{
  "qk_norm": true,
  "lr_head": 0.011,
  "max_seq_len": 768
}
Each number is 128 + 32 x the weight over its row's rms, rounded and kept within 0 to 255. Layers, rows and columns count from 0. Numbers have three digits each. The size before them is the row's rms in percent of the matrix's.

# layer 8 attention query, 128x128, rms 0.197, rows 0-54, columns 0-127
104:139152148096138187160163106102144106093158106088148141128075136120123075126092152113137138105149085151159105160074146125079132103100123163130155081155142130064203162098181118109137129045196146137117112097150077107165134051158167156186155142122155118191147138135070162108089076139098133109167129127097162183151132158095127107168115096109116116122095175158147100144114121160117053101159
096:169166137149165121165143189096076111146130116126156131121114061164159121207182115103143122139127180160140121139120147124102153158061140087084114114073080167144109175139116124128134131182100090154109038181136092123081139114123154133106071072164169147141149188123164113118086108124141131138110164140142155121124115116162116088177106148120115160088236114106134127114141196132085139154120
085:114118126149138091118096173114140149127109164131116123124135197121109124108103117098166130166080071124088135085116060137153149142068123122148131149104079095177077129167105064131073167143141140077140126177139150141193172139145094090122199081118112124128126105171211134162159151075134116218144087140135120072117118156138086124121112137110117143158132108141102102135112024135117178143105
086:138113124122199129081175179095184139102135103148121099119165089179146152174155154191160086137126115113125172136093155152098096104167115118122165101122059106160157125131143197107172122136104130147108078146178105150076113180155108142148124115136185115185093179110139080108118074128153124145082117129123158098098071086105126111135098180131139131110189104137132144142072172068103087074084
098:109137143092099102112096143106118142082081180125163117116186164095076122091127176075138142199078161133072154160126075107144093128120139151099090123072120117116109138101115080129117122168118146112113090133167093141158101161172093137076177138114188157139139111121153081126132084106136098160118092127133189134168169139129145144107111167136097099157230061138099089148112200136097149162075
095:148096104155186133129140135106152186067108117177153100150162105150108169176169100113144122154082071116078141148105153086093102085182144145096107152133047144165091122176105119108160100133139133126122125113176106151115112112130100166190152137149173111068160174171161121125094068147138146175121104139156123131127046069111103125129125130179127151126117143103152137148171122135165107138014
086:166181099131143122074189174128100140146110149125124092121097056117069124167134139162104204145132169098098127155177080137128169102182131138140078125162183131115156144104128186132143110112073060162106157100095146159110082123136124124144071173152125111115098108077117120112106122139103136075094095108124150167119110171127153111126158099189099105094100187125066157120178175092173078101116
085:123100137156108062172096127143132143111173168110163097130106135173146139114106100099072070110153116131091125108123194085089116135152081130117121149116075123171086047173168095125140107152187187142148082145130083112124153148188118146133163137131111150124108142179173157181177134098112170153179095186183116119096107126158125146179123096169191090108161102126147187134136155103106171170116
106:161146098129183104116106137188138104133192164121097111202171066168175108137106135185171122112126088114084086168142123105150150133190072149110091128129162077064127160110138184133125135057125159084133130102124085125162077140182133106167158148111125083144130158147126110123129112126154100148123167147159108126067116152107174098172127130164092148197140167135069154094130098085095140081151
085:092165177119155140099144119162139161141137148141151107128113116142119113113126134184152102125127098104093185175140093164190104106171124144116151170174124189126185181091134121157150146190084164152103188139121186149177132107126128140132178163110163166076127109116084098086103065171139104163111120090158139129168119134142130142105184183161117151127050114125087109077147116132097078090040
085:119147139105108170125106150134123122141161175135125132095118120093112060142158114133128190150168139113092113140180175124117067098137132121122153206160127098170083152181168089103110181086137137182110125118099077126140110131187129156180158125150111105111170152089163132112114105140152118165177183162208143098105110124168139109135116014106153152152164159192104067129164123106100134103152
102:099137110131138097094125076118093143108128097106154130078150128130067094099135191173141128117117181153170122114138127129185119140119139069144184141085160121101173174155174171108156161111113096186118138115105103125135140200115109112131104090057168146146154079154138177093107106101127092104108090167137133184098207094107117126116089110154178149098137147151143047171073137161150167101185
102:139138116142092143159135160100115150117079133122119097130110132135155112189130160048146132162147088051107197111126111080124109159144125152116107123153119189139148110092064075189116141073144132104086130127148151159182092149125129146175090161144091138103058106159145068093093111183137139084113150115111142117137161106172088159086102193154122137125164139148062169146092203103123078132106
087:103094171122087174139160095110174151066108149112124100108170137142138073097204124168166116077126089103091106174122169128185113122078109155089177141151112172077155155162088116164122090133147136124120115118128159119126119155126140058123153134129102179134088098139090152125088117155123184153114149083122126076117050063122175123128108116142125149200129171130093169134140167124090126073058
086:115089174113135095136087108149183111114198128122125120096164120140123152096145037142113118125152117142095104145106193114100096134126113130095127139142122109167143111118143166150153110106171114090077057085137157093142087159155157114160132117121086108198117078116101132096091136143102189088216123113078111049081078107135111156130132096124137121148167149212104131155115068109106124063130
086:175129144098132080125099094135092085109041089155132129105112120121119135128098179128139111130109102069127163072131139134122140159128108111150095083137148109054114145127165154094136138049088127143066118063149145104084103083134123147162146176145144086114147150095098112078113114131131061040175188125067143133172176111109113135096106102103116092212152105115096120146154140146123117119187
106:178137161139092157097060131107111139148125124084066077097116130118108105133161138145157127120106135172117155134127155136127143121197171143122094153212042146121082079150139060095074137195112131162065134156138179139133108098095086134120107152080121146146131124125130083134104142116080153183157065087136185145137138116162129149133111203127148157185091137141107168117063117110140104101108
081:164171155159139137164154133096056139109139117118146138085090127132173098189115171043169150101180126122145084132095160133089102123126163128135157145168105204128077133107133087119055094124170133131096129105126051141146145077137102138149175132102079140102134180057152127100081145119166140118134163135121158166153132137151127064141171112117140157143163159163163133106164132137069069189125
077:173116142064145130089132125128117166112122137086191109146109172177164160152113146102149100122121054078095168113158089064137126181165150114182086134134182120101133100175097100062152110160088197123143137136118145145129112106111079101134151193107075081107081118111151147104167138130152118116114076132106092131125119102198130123123151191163092137097078161148098118098163172164095127189127
106:110128110085150117139148077169107103071142100120126180123152092090147165073174056125125165137154169135107148106151180188127099156105091079196102132125126102119152125147131176134148109083114096177076158172086136113124126087138139162159142104079100162145140121083134099135129092098135107066175158155146122125081170101112140090055160110207153148101127144150121111189159167094130170094173
099:107158148107119169114127137146096099157140129124091185147154161130135191094093161063121138151115166109162067157117108219181112135096220097147158092151126153105166110073084106166107098156112136109144136167098141124081124152121104141078136097121181108147124145069149086139129193119145170128112128134111147156136131168182190099125116205105111044137102083109103104090130089125125141128125
103:114168131138130142137152108138137118139114102134146090118101175170152117125097202069145123067134073108137075096101152091074093117151151123181230133153152114108144087113174093115182145095142195152131096089160104120149161143154114109157178143126114133094121125109138165109157140129122143151153120124085155147093055139151169120106139156064155078152139152131082148126140030091063095098095
101:116109101131143094154163110169121095053125096112159136128136080160148156148069055075116159134169073158147193113091170107164131174157099185138048051137092080130114168116126113171128101106155114149102105129131154143102147145158126099148118090065168146114093140103096134100143110198142154102133159111161116124104126136107130090180148051111122077109185131107131105142182162178127115116129
091:118132092124153132142105129097120092115092071087111120141148125159143113088105147109085126152091143072134209150144107177084215127132153102127097112082070135180144084192108196144102163159131135099136123136146099166160097119121090163160096150170147089164152096169132073131101101130131127152146121146086166105162115148092121106173090119186095100130129050079104153153133187104121051105112
087:095117131042116116094140053153069096082115121139193119122086121126116139088169104096054119154083123155111183140096126157100138113120102086161179120157086085121146080139189153118204150089114149132143125184102128131127127105180138188097173170119101121132150150139120111161088137149120146130185125120088116148145078098087124105107095067155113145140121153135152143131135120051196172106127
094:166127070182174153144131153105100178110140105093103071084077097170100117163124162091156096098160160138152151151148129107165152125121072152112102103167122154174123086158112132119077102128052133123110196136066136206124150086104106128184126064090091117089124141112079138126166125185158106175064153134128130137082106138126121101101137170156120203110100122124092126077090153118142142145126
092:146153171147119117155122104114112102128117112119133126173098106123102145094066153134128081107128081106058143063163182085114129123130104161095180128140168152118129137107202142111149103171169178136116066099117165150153130096194094121142121130163091188072109115168176130174099102082080137154142098161120115084110139120101159170141092147073139133150198109156095204097101088089098130071144
091:165129133093129122108110147113103151105093152087151084140189197166135167145163184119150087111141102075137117132159193162159083105104117091137086125150118125163175088141086128171145073157099176156089135158105137142121124184141079142067082176115139152146122121163089117133110171133142139115162125153109096075181106070161137152055109163206181154139165109140110170197125139118119096133109
106:118123125142126117093104139218152128165145142138108114119142116075105127139155090131138131156096108147128162171080062191151118084152079103088016124184180105144172159081075125145152143108070129098136205135098139152144139144103109114099117208109176127180099134133088126142128105184082082203125110096145119147144104129136173151104148136138138180103103128093102147104145124115160134105106
092:181139131089123145147114065119074123160117175140161132194124139159205129089063137075115134138119187106165105136125131146106144094093151087111191106081135132104092061100101151115173146079145138080150095115128101175174088105077139123140116115176156103101157085165131107141122125056112125144148143152110122175170098112155119173116161158082124110161213115092164116148138160121100089106081
090:111178141129092156110132099170160069142123091113164083146120139156185127126070161138123113098145050143176135149118157110039111132140050143153123072087117142106144135154164129131161166164176168067157064162150133079127151143153109142100109100159113135117159142152125145142096120130101140070157145113097157062171070119133128089119177067059131127117139072135115121153191150143109103109140
093:126087159059127124082128079178146111147116160107115121132173103077152127108128146154168129123133143115141165114130122117125112148160114145150130115121182142103151196065129147120179120131183093114097109078157107073104115191133053099097098104156124170109162141106083108135151127100024090069129153131132147119122164167106142139148158139095117046177189122097080161134130078095143170068126
104:130069126072143158157104167095138115147113150108104169119116106092121184183104137051139131144126142130117130076097130164231093126098146162137125123173132097112126091116122061144128118143069145174091202175135128149083162141095104137122110097125172121076077186122114120150146194155116116136050136150132162123102130144112091113083129148115126134136113105125098082081082084077204134127128
090:174146139056089126157120103120104094129134114054153100132093156077202088030120126084131147161117090098142138163103148127108153144155159176198165118146137106051151084135087134146089139114142175142134076135107100086115117127070165139088135166160133161154170111089140086158167119090179118134162085137112156103143128132117177128159143140077149086177131126162122129141158123103101119079179
091:129131125128111169142175164152099182162130103155097146095144200115172121101166187141126135116099194156104141168111082158158118156131102164113069129063150178100114126122085111208133105118127144143127125165156099160133086197099087090140105119115144088151121090143113076127147111162175105137101148093088180141154149142098129133094110191163084112192121092117077094154115054095095120086097
091:139167122111126173156125104101135108101184088129174219115133152165148145119097130107189151154191135142149145120112168118157076158076125154171121135139103112123170176127088179068149158075129090133104115119096147142096123086150169191159164070101118116151131105099126119060110092150140116059137172155114148133085119082130136094091189140086144107103142141132161056135126138170111195168111
096:173184091055131062132104116112105085098190132159153090147142129167135114089081106132156114121149102121113128121123173091139102158099128150144186128075165085107164116097192136145127144125136141121113082145170071116095123130168208116096162121112113114210128114125096118080110080098202082149185163093084120111107121134127177124099097074154125148107180125144164088132119133153078122095165
095:128126097186072128092149167157112107132080110102103113181096112115139108135126168109160167147097062124183168105154090114160134159135107156194123066197153131094100135098131134149107178142106144129121190113097162172204165078095129141139115140143175155140152177141136140162187156085130047138094187141145133133137136175086179136136138173088127128143107103108148121109112158171170119109195
100:093137154077122134105092159174170165110191092091072111133082160132089141138208114147095150101121084142095175116200112113138153099121137052135094150164126072171104164090151114102056109144074141121116111097137127132149127116105161123149103155118119142122077094126176152100136171203097155096126058117115114163113118105137075145165159093130148152130075183130088082079109144106161124141151
076:108131110162096060143115120080146135140111139124147185098136143120113133104081097101161085200167183153198097166195149110151076155095098115065133183120088148149104117089117107134115119188132115129144109160149100112121069134118133134051113100076177124135135127107133103114057120124175098074135083154190130102149113119076145107184111159166141172128167094123143120131116182168115138169163
102:071183146118092158070142117183190134146131137171084088117112133110091153176145091131118089160123124133116108161151120161070097112108079144114159178152128141166080163192138102121107141184127135110176080151129138098150156129174114145147146160162125077122116128104138124140108095152106172132148074104189083086130042083159100114097123068187138172094062159125134106074159083137135116141128
081:137128171084128152130141186200165164152138126134119135138163179159114128100110103080110146076096091131139141106119074135186161138149117108084166115163102083106145081133148135100104126142098161102133128125135092094170164044127111120096178132151094088102094124152166155184152215107094089133108137118075107160134094130168156158170129227090148143189113156118101135102083075156112104119155
100:150143082100117160116197133087083124069144137117124173082131148106091119125094134115132107093112187140087114102157161157193094136080113080094108152146134141169118156120121111128175124101105114189081150159087125167137067161169110105140119099090139198093103098109153092087083076137148068131093134138097117090083123093140146142058111174161166148110157177127143058126133115146094131068083
085:142062110110128156150114136144129131156107097199101183104137103109110151136093102108103109140144126118154126097041191175131126084085145141084187062191032102142106070143147093122101136140188089133151131115138076120065146147111070123125134080138147080136098183115174134176136175134118137104117113157124153127154149156109127153187131118105177126116124137102156103147057131149149106127181
093:110113143090113124102153089040179168126148145187110114100120112117116127103128067159163139130131116085124163159111168154154124110182098143171154120132104160140141157157124149181106111117111122188157183136151108117175171146134185121177164149120115160138141075134098208154142120172160137113157064099136082117107104169144106081139119031196136118120044145173132121174149133101127122103105
105:096118150176131146146137146088122160107185128073070085107058128149131146169206178160132138122163103098105105113134114065145117157163117120141153142136130120147128151154085171120063055143128126107123134038091150190091113101174099151189145141088100127112154147116112101149142131110096167117107083139162150119166117169105168112112126153188084169159069128118089156097121201165096111142111
090:119117124103137133127142126142120079150141103109098080120077110203178100068125109066102109137203090044192123048070211100125162108157121124165188112145171093115118115120068134100106160113071131144138119094126162120107138136101121115094111102122125134091152123121041131119150128128147088102127117096127119093125092180125158144157096142106152149108066119097077163143102139124072153121119
080:088115097173111178149182121141191109105121120152031129113098154104145166118102144191093138128144155086110145146214165155184141139114106146190109089139107129169112174110116151128101098087157108059178178077082134159123131117124178133107130161142152139104116152095112094167121130133076107081101137104154078068140137165084112185074115092163120095146123122124142167092178158113148127124139
086:138049158083061162122146097044126099155172144139126126100111125112096132107118115126110168168158178126103133161183194149067153131164134139132199139110160230132143134109145147147202132111196163101104093150119108132152141114163172166105131078163102155111130105095154136126097090160115140129196103125125129096142081157148099149124115115159089138121165122147101159122167148079063113100134
098:150126139089124118118068084104191151115175119101144165154125148095108150075172134177102112138147147166107139121152174136111051125167160139113157174130125076110152091139109143097165120104142161145109143074076145157148178130185111107133143205136089119095133101119198136157164108112137164128115019112149141102092128047146149135167125092092144110100140113176157146168129140090149178103078
097:166139108077144155094124100161146059130108174155191170125142126109144114104084056104123156119125113108163126129103065139113116182108159123126181114113154127071152097163176162128223142056193124081128152123122142122108116140164200151148162152112118078182100117118144085097143090134146125128140157160113111113140130126156119148089152046085124086164145167149170132137192144120096086118158
087:137128131083135136139117096045144101096116154133152178069154126166155079072143185113161155100120149066091093146120159146182106147104152125149152110106176143119168137142083173113160116097115110124114138125161114134079088145128148095050081152150134191158196148131104132122111117083147119081172102107043161145160152109131179159126131126127147159127193126152131130157143204116087074174123
083:159130149119084175102138128138109105120074133093104138162079143165119132124129176196120159099148140126093134119215170194120062113093111093115117137102150145136130110117107107125146123145093126079123124122088168162116118122115093124104108132135147186075143081147155103134121064117113098175091151168092168092177079094083138103065126160106138113121187088120176093148124196142085051104060
087:140144129144125202185149098124186119120125094136101156154136123180139159051132131117124054089158149152138106109142188168175076081097133132127145091146093072115153140127138144154108097138082091122166126106130138118084100076118147106154162164118197143108102136166122118148133103108064171114056175146080161111147148099059128156142109126071138061174138119056135122128151103154173118107104
091:137145102156127129109177133159143149142189122170113126098133105058079209124190156173116173134120130168157173144153112065140123143158164079129131141137142089106121105132142126120138175179078121059158181066075143189151128113087104158097112139096135112080149078157183097172123136106064082108075097140093108170116116090118129138105128107133104172116134131111138105149145164144204160126089
# layer 8 attention key, 128x128, rms 0.177, rows 0-53, columns 0-127
099:186122155153146157138183136203114139090116170115181186111103127089113107207080160119129140122124088120135109180129096130089183118106138145090115103137190132107161126149136129123147079103145097159073138082119164156176139076143138135158179101168169130131158111133112180100136120110144113063126101106173205206116126171144104122140130130042136158131161152082117116111081138128163082111103
084:181149130149175100153181147135053130111067141105146194140126108127150103162130195136164168142133157065186085180140125160108118183164089107152154073101128125101125191106099114097123117133074141112121112178142139136112166125134130123088096107166172139172055144103126118110064097117155127119088184126139154106172138125175120130220094128117117131106153108110108120127134180125081127175181
094:135133147170148154112134153092152120115123176164157096134150162164132153125080063053086125162090060110106139061081131157131162121142139166131065181162072138117153109137106093107117197157143135132138107121150154173197122136150118087136169084177191086114171157132176140158124156199084139175140078145104100061135103163117119159140162135146123168135131121143104135108102071095112165133106
090:139172136109155115108150104105125148144163128105096129130116094155126134168164141176191105154113165089132114136107118180091156105188105089106082128141143139150171133150128203143161097190130161162070138180150122158112180161140097157131098094099151171101072140134120107165145093226187087111093104122144113110133126059076158157111110124132076156082146076164162139170078143107088121133182
098:138051078129122074103142098164136128114092148120136144150144117089065135116085180092111126158137132126086136091146085081130135131088154182149116114104149085116122144026116073133083098131104155131134062133134081101146101135127127110110144143110154131196075161130148148090129057099114120118090056125131160191163157128130138119060147099097119122168134072095092108156097110151120144210123
096:111098089169178119128136085163116149108137121166148112139197116166118165159144155102162131123057088115118149193063170137112171089169113122097029076178073086147138105103135146106191110129119104138121165134136140109099081139149137131187161139147125092093143127132132112153126082083136110126141128091109101170131064120036108139089136106138117150148169158106128166129130053078134155134164
094:164164103115173122112168234116124099174114178165127140076095097152101139183133066096091094183115152106125132123116140151080139136155106167141072110082157139072154111130130152147138087078132081116135098122150143110143077127124165142135098146155162134102110105095171149090074118157098117127100061162124097115089107182098145172062170098158141143077164168108108120142179156078112129085102
080:126092144196082135082130133091141141129131146122161061152044120130211113085153088126113086107108130127117140095163163067117097100150179147123066181140122120138096079141114063155133145098106175186168084165147115120148092147135108125086150164151162132127121154183130159089104173110103186156151067123140089089110084159120124094136138146210147116134164106117117164133138173171093134118116
108:146124085129143163120080194173102144126168168110075133130123068134141118100135107212147128107100070105095059107089166097162153129160143106098082079140112091074190139114096151112104122092127144084169075107097146092175141089141123126157161141092196100131138197163083146148137103138155136170136172179126136116111135100090122080191120135154127138129087140098110123109160175080107122075116
096:105173154083163130154141074117154181107176116127176107172150098138119095143099117163113138109137126120113141113157033175204175138117105133087134162177127161131125134136151163110145122160100171171064167137156104167076128155094152097171124161135099167104119108130129112132096027173144103164120177118115133138149064086145148149116178165171060114162147100137122135100120112109108104135056
079:094192115105167156114088128180149194165212164102148084069107075124169059128157089194113139164142108153108089142182112150096108170145148084107139146139134104137090164139104087145105114070139168117063119106108100135137095112148161108115099115094101130141175142150157107118096128181145082128181188129123130068090108120165142093129142075150106114149095115154141094178126099124090096088119
092:081144112109062159095092169163135134123150146070121139079071135128126100080165134145133122153132098152112080139214037135159123093163170086124120139100177152119179186217140117133141149128115137176144147120157125141118132138074090135088091095094156104145143097124108150114160120135142136111094044089148142130090212121106072114155119140145132103115098138134127085132075175151154169100138
093:153170116125101139093185130082093066138132119132119127142104086144131090190158146083134131160145139104084165140139121100111054161146097177127075157115144149116146130133099095174170141052148168139109180099151178107131104158165176147181123110162123094105051069169183053147118098186121117127134136083167130144086150098176104127114114141143121133174124135149117154190124183075097149134134
109:161124176153176144137180127108166145065137160136135108141116109126176126083197113143140110159134151116108149155122090108193113184092115173135115092189142188055145181146162106110078123165156176155091136088069184136102153149157162099137158145108077149107072099089113114107133160163109159149104137091164060065106114127178136121151106134107148140130076098123130113094101161137090114094070
086:156078179178169119096146098107153133102082149074116103117114061109138098174114107165135104167146087147145127095116164123075128149145145074100177164178140110150112136114093167164140102154138160116089130089118073128214150184101119131110115096115084096153117104061093137074127167186148168070178144124135114130129123083133121090115153112073108126118165149146115150144072107181134046136106
086:174085159129159122139079119136105126082110139122189107173136118118138113123120158194074132067077103106147192103187159109144095099151141125135131136050106074133130139145112109110170190103112123084129072129174115074158124103102113121094177164161167077157138141130119127033141149135158076113157222110125170102177135149129161126078138149170140147145167135104135131099157163137102111100112
104:145132108179161153139101093112130203115124125124116139112121117136127075152163174150122105119170099165108077088140147113138150079204196147131140161180133070152120064138148133119103121159131115175066122184192120162167101065106134124116080145127116178140115138207150150091109117092161128116131103061077194115166110172138121140121144120141142167203124155147104149103092103082152119143170
070:143138140096153123125112077143079101114089133129115132137077163153134110174063120055200083139166165098155107162124072108130162146117099132140192158135192159139078078129168170142083061141149114116148117132169105138129098133092115107081149146135157117147091147102126153068065152091126153105084152212156169116150100121137101145143159121090130167129175115096163162109181154141092077159094
090:122070163131147133088169176101173148118121119130208142104138124171131130124116111161170142191166102115153124119177129129168115139160097095188011185134142143105101138125109110093173170125111174143101110159096152091176222099113165127128114131175163124132091086139126130102143111166089118104144121132111106142035128106145136144139144180114101129133166171128109092101166115143104167162185
090:083152174063141161131121130191133139096121191104135189086189093045161159092141056099089119180149163151115159132181168115122146139109127086174143165105170127151105095167135166147146143097116134119074176150113083105135143146116111160116149106076109126152113180076115107142140137119137140088108129134147152153061189104105131139080131134222132090094143172117093109146104149144126167131129
093:109109172111165133139145067116166136123119127118124172125166170189175179063043167124098150175157167087114066146142141182149171147133142130168200108130124141101122066102174079120083120182140113103174135186116074137086172139126120109097160091087097123151076135119170145172126092076150103137099120145098152176149096160152143146136115121128138121119100079170128126116146095071150124173119
077:126097137167099090139161199098175103121121067185121072098099126163130157141094115129143091116122114108205066165125190157096104149175118132098107131131115121088167176140137086134183131078131118142175103144145193083165148146115144155146124120130137134106121129094170107117125168161095112090115109138104095112064089113133105142089154147124146068072139186097141136126123054132048183090110
088:107102127056100115154135100155117132082166116103144150122163115136156123113097120115157163151094067148074177138117202116143172150146117186135116051159095135150148131111086119165134111117159127161089100120159202146075160105144140098156118138095183114132084124119104137082124108127145106122126127085150141186111141161116154121098112038174116071116165039069102131155155202111168132105143
116:091099104111159088130096144177102123082161138104130096133143109145181122151118165119055128157126202099104199116124175096106199121138153090142082093090095059164153062138063122146101180153137121108162102165161112108106050129137093145109138140130171064161174143140132114131149107110098107125161142147103126165166126155113148089131130069139088147143180053132118093121139145098128106080161
097:112107131091139124103144115189088117134135172134156165171163111122112194126160139068082156105141114108109154081140145085137129138065143093124110132106150082124089131150153159075100123106112132112054156141071093153134108138189103118152096168165117129108152128144118128224115089130129176180152094133090117184131159068158142122100112134122104100167188160152077083128136151150237133112152
099:132110096166134159123105177107086117168133126083065081090109103135139118169152160182144121160136167122144142117140060166162142137131130152116164114145142121192176127158103097146094102166092180131093148115141142207138138114087113140197088129120099144065108171182133104088124136175219094143089160103080147076051143145127103092116091173162073132125099116127129132135097190133114119150126
093:137131137179093139142157163151088118123091102158054137148122096144101173153116168168139131104148065162084093113076179108102124078112098090117139109157151118094158132075111162133135077144168136107114109086119185172119114081184114115183068166177109149069167164166122119163111097108134174141149096143095145166147155114072142116158124133083187145156168115116094169121154169148188092109190
106:133099117126071096093136132092077107122123133120131121089143141141089129116098123114140086134152186084129115152165205100130095143104175151115125158132139081105093087124174108166160135132134190190165158151140125130117109152183059085059091103079083127110045167163139099164135174127108155097101150173111088130065131131136079098059145122144192120104140136148124130173168117140098077160167
107:161164097123112123096138137114121075154171112125146105126147170060073084116078074084122198072113126080107141127103115164142102135114154207054092158123097116155144097125136141111143142145090144165134173086110138136159157146109082112145129150140169229103096103170189124147138082153141067179161169144154152131141084106186163135130142136137087147099132130103077120138130147078110084115096
095:129106114114157084157097124162074118095150140155157063172162111131157105117116162076083134097114122084162163132098154091129153101120105102086164108114079138120085113100127128109166154104121085081182129106177094132200078171090132075099137127146102070149177090115115128140139124070061134130180181117106126159214073146135128163139138121093069089127213153132106137129159154116116101128114
096:123128157142058118121172106197103121118114115117155073140130107146109115145105140188174159092135092101149084111115210116064161152123124139138142084124115134091140127102105131128124108127180153099162078151118179123148099076174109119108057071128180164152134163152146136112104131138096136089144141155126136146138103118115100050094143078097117105090185057131143086152179178205166079141134
091:172117140065116129135164189133157101100108151096089152097190133085093094108111141134158154156115104156146126155097183131115094164170067116190139075143116136148170201075144135068129127140155072066126143081098171093155166136189091112107110129123162117122095164116128112172159126089064118116134122152192196113140167101139109108150122112105169108133143157073098138179151166106149128084140
112:129095157113148142137082182110174110144125181089112131087133160096148170180118140072098138157163163095126161077138164169171122140147194195168145156119129124158104071136064062131138153131071193142062174131143105187150153149098103115137096156156134113110095169117137100116165169126110134107084140143102179094077157180140101152112113143146180157163067131154080127103101141118169138133138
094:155114117050112121100081160065162077082147127088121100118108123081154133062158091108118169151139111087194143126148157089118146135131184124151159184123160149138113146112073104159078142096148133122142083122118125082146114124070134176094097161116115118164221104089158104123114109149153112118145107068179139098165139131199156182144103107147118120107136156169107113185158158132107197133167
093:164112138161178103134206181181097152118131101097143123139117150115118113116115181190085124118128201116121151157139071168114119155148110143110126111088131169120143161107066094154120129170095121126147115143078097142153121204083122127121124132068140080122036061162117102097150089172146081117102172087109156120150150091162106132134137163086131153128088129108111115124107070111112100176048
093:087146164067078116137095086169124110106221100102110115081193127157150126119160144131189105190180145133133132100106146120128141177098078084140129125163098136148172102149119169096162146163154112116089130133146132151137173112171136164136076055099083121107149100078115101135094108172121117082130155088137114164099142086104137147117125099097056099077127108183122079153093087111086148179149
099:129145090056113117115155053092112126111146123147119149091147149113151136076041151192173158103126133077150115165138119102141152172088152168105212129094157095112136096092192101142108127113151122176161098194161121114068142111159170120101129119122134112172107165160160145141060111097184114128098151130128157124086098153160129104117124072106136116158180080125193077159112120146124141138177
097:172125117211101118071142126124170143134100183118137137154086091166076096098181163137136180083061089086109100077134116109157087125122130166142115107118145158090116125102134118120114124131097157126060155107084174137171155056149130120169130129144124132110109152159151114168181090149197107147117116079150180123115134121131129162080094204143145111120082107160144107176084157189191111109143
107:144145129124196192102114159162151150121132086098090087119163179137122141177120149147161144097124106104109147110145114131139135117128149082144148121083152132183134138062142132056060069166144142103086119142112101086157138149128141116126023195172175087148058149144161153125098140160150140137084160126103191129139141098139065141162182116101117098166172191122119106142123107096166104129099
082:113122153125091067083075136128175111126120131130119198134094160114126139090136169063153071137173155120170108120200197072148067164146134166199148130142147109175135057124131134151119145154141113158145087173162114121152146111127116163077129103120191121161169123117129185069121136094152181088167086144177131152191153143139165139130111151127149177099130125167100152100140134125109169161165
084:110188174093089141088120080187174062154175130161123090132127116180138088152138086088129108142148141138115107146180120187061088169104117129140097188123130114173101145156130104126133119155137136134152130126131176145106098115171084052163126099174145102117189143071192088132117101160104149103135124173159109082100086096157108079087142150174083184108149114106169134114151091168107124094110
077:150163091162130114128145168156132185105107155143164149125154129103107150159148121074132166079083126118139150106121131137157168080099190185098188138146075110108111145114104135136098158112079160148090133087158168126141120101089094055152160211185130083135099132145163128171140116102118143129083189151071206180082126115163154161129123191152140103197131118147151118121106146170149116109079
102:099163129095110130157184173192093146144158154093118176090123143102122145148084213137100107128167155177085143131173117134123166165141131121086152130209135105152188152129120100153105105104069131163101169124120104161103148197132157152177095127039106195116111137142160101140120088175148083141083130105086107171089152101126141119074106165146187136114105127123153144132123133122122180187124
073:172039115128142132148049101111154121100173145158119087130142116085152152082129093091109090144121112113154157085115147162156186071121158190115132130181117127198161080148135112106121134184166140111123092090170132189116109122126072039104139148099112113117117159136152102117135183148122124097110150109149130118221164175067131159103120091126134167146115076116124118144088157151149158090126
088:118150155073169161102111129071186163174180170117081100118160107113104126159141088125119093165089121093084164108150095082137128106164079127119083114135076167168170167101095133106096133121146140169112145111144074131188128176149192118118132123093125135121138121159180179142139120133127182146126051089131075088123110191131125092109124102179098100100144210132164163179135110118103162097092
099:131141164137153164149130142080142097083103143121080083136158148129131136154137141138087110169227105160100164159117092112073140157088050129170099181113173128151095133181142139151092080163167107105113104074147127125083141118147149153150126113133096131156169124126120104180107187116134131118147089153108089086169097210124137135123116144162115214147139158069115168078111120068124152076159
092:089148100078128096131118132040158105175185112116132161102084132187175099076159134113171165133137112100166100118133172138103144160150071085143131172123125143139114179193118131131168139061091087159178159132152089117090162116134170168099156076088112147135159080124127160194133113137148108168164125138135117143138113117147138153144097101136110132091160182167206177184166152093130158104155
089:115155124097102136136107112122133053113134108152130113193106180107121162097144137144166107039140164123105155123150165134071098140066176139112133141095115144201138102111129127143129113095123066100220108101132144106106111147110125124117154131059154128115145121156110101116081080130127110124101120125109131093162068097101108128034118146151151196091112141121165207107209138096115168147097
079:144079144130115161129133148124132135124130164136111149147110107085161143090188136150116162145130090100153115174160171162111135153107147170168202119117178161132151175122153103108133066143162132088081107163103176108186157094120124171094138132113108188097152141102132178070135136114157075114188117094152186086185064139110129117080058120152077154054126109139127159114152214103123129131120
098:141124141083124127112049081123168152126198090138124078139152152117139156096187103158131065143141158147112163108141186167069060134136155077119130130139121117142121078135134203110155136192185102157104119121097105117177186148178123134098120181139090110087121125079165141118137156155129130114125107107118092078152152134065173122161127074133111113120120116204161143187112112071137106100100
092:139194158082104159109162118135138079134113156089146174117118098097145130129107017087122194159117083137139135139109138125123171162091166102141193170119150137083091085183117140164166159062177113096116131095087161098114141113136144181149182143152135110161160100086120147134140128131070124153173084152181122176133125147183160166112090053101071135130124121128139119104154174132117108115138
094:096098134092164085157079075071150134075105117175120144165181100122175138077073123108097144079197154074123106160131142110180122153089131151173185159112150110119105145127133153119111126129190176142136115129160099091081092134117125125056126179130106137139189134147109163095158145107116099104182136110069110153177103161151192165129162123125095191114133144144117136091136110102067159184133
094:150106154070070141117151084200129117111124129084143063158146168156114152120104191218153107100131132110124106097135162196064127106141096151104174115128149183161118103100122161147160097160156111129117125155136161126180154137149155103113076090090139154125126129137189106161146126189109074135118170134115165112189072124106135117045131106114109118088136070154155117196135140089145096142101
099:118137137146128132136144069157134164104140053110142147145120120175154189055171183174189083079142175134102074077118157104141113121108112067121165069144137128116142058131106159144132166145083055145172134107139130141094132118157143118149145119084094114109109098140095138142103044119099180130056110162099139160133134051128114128154101097076159097126135122128127118149148094134146070121091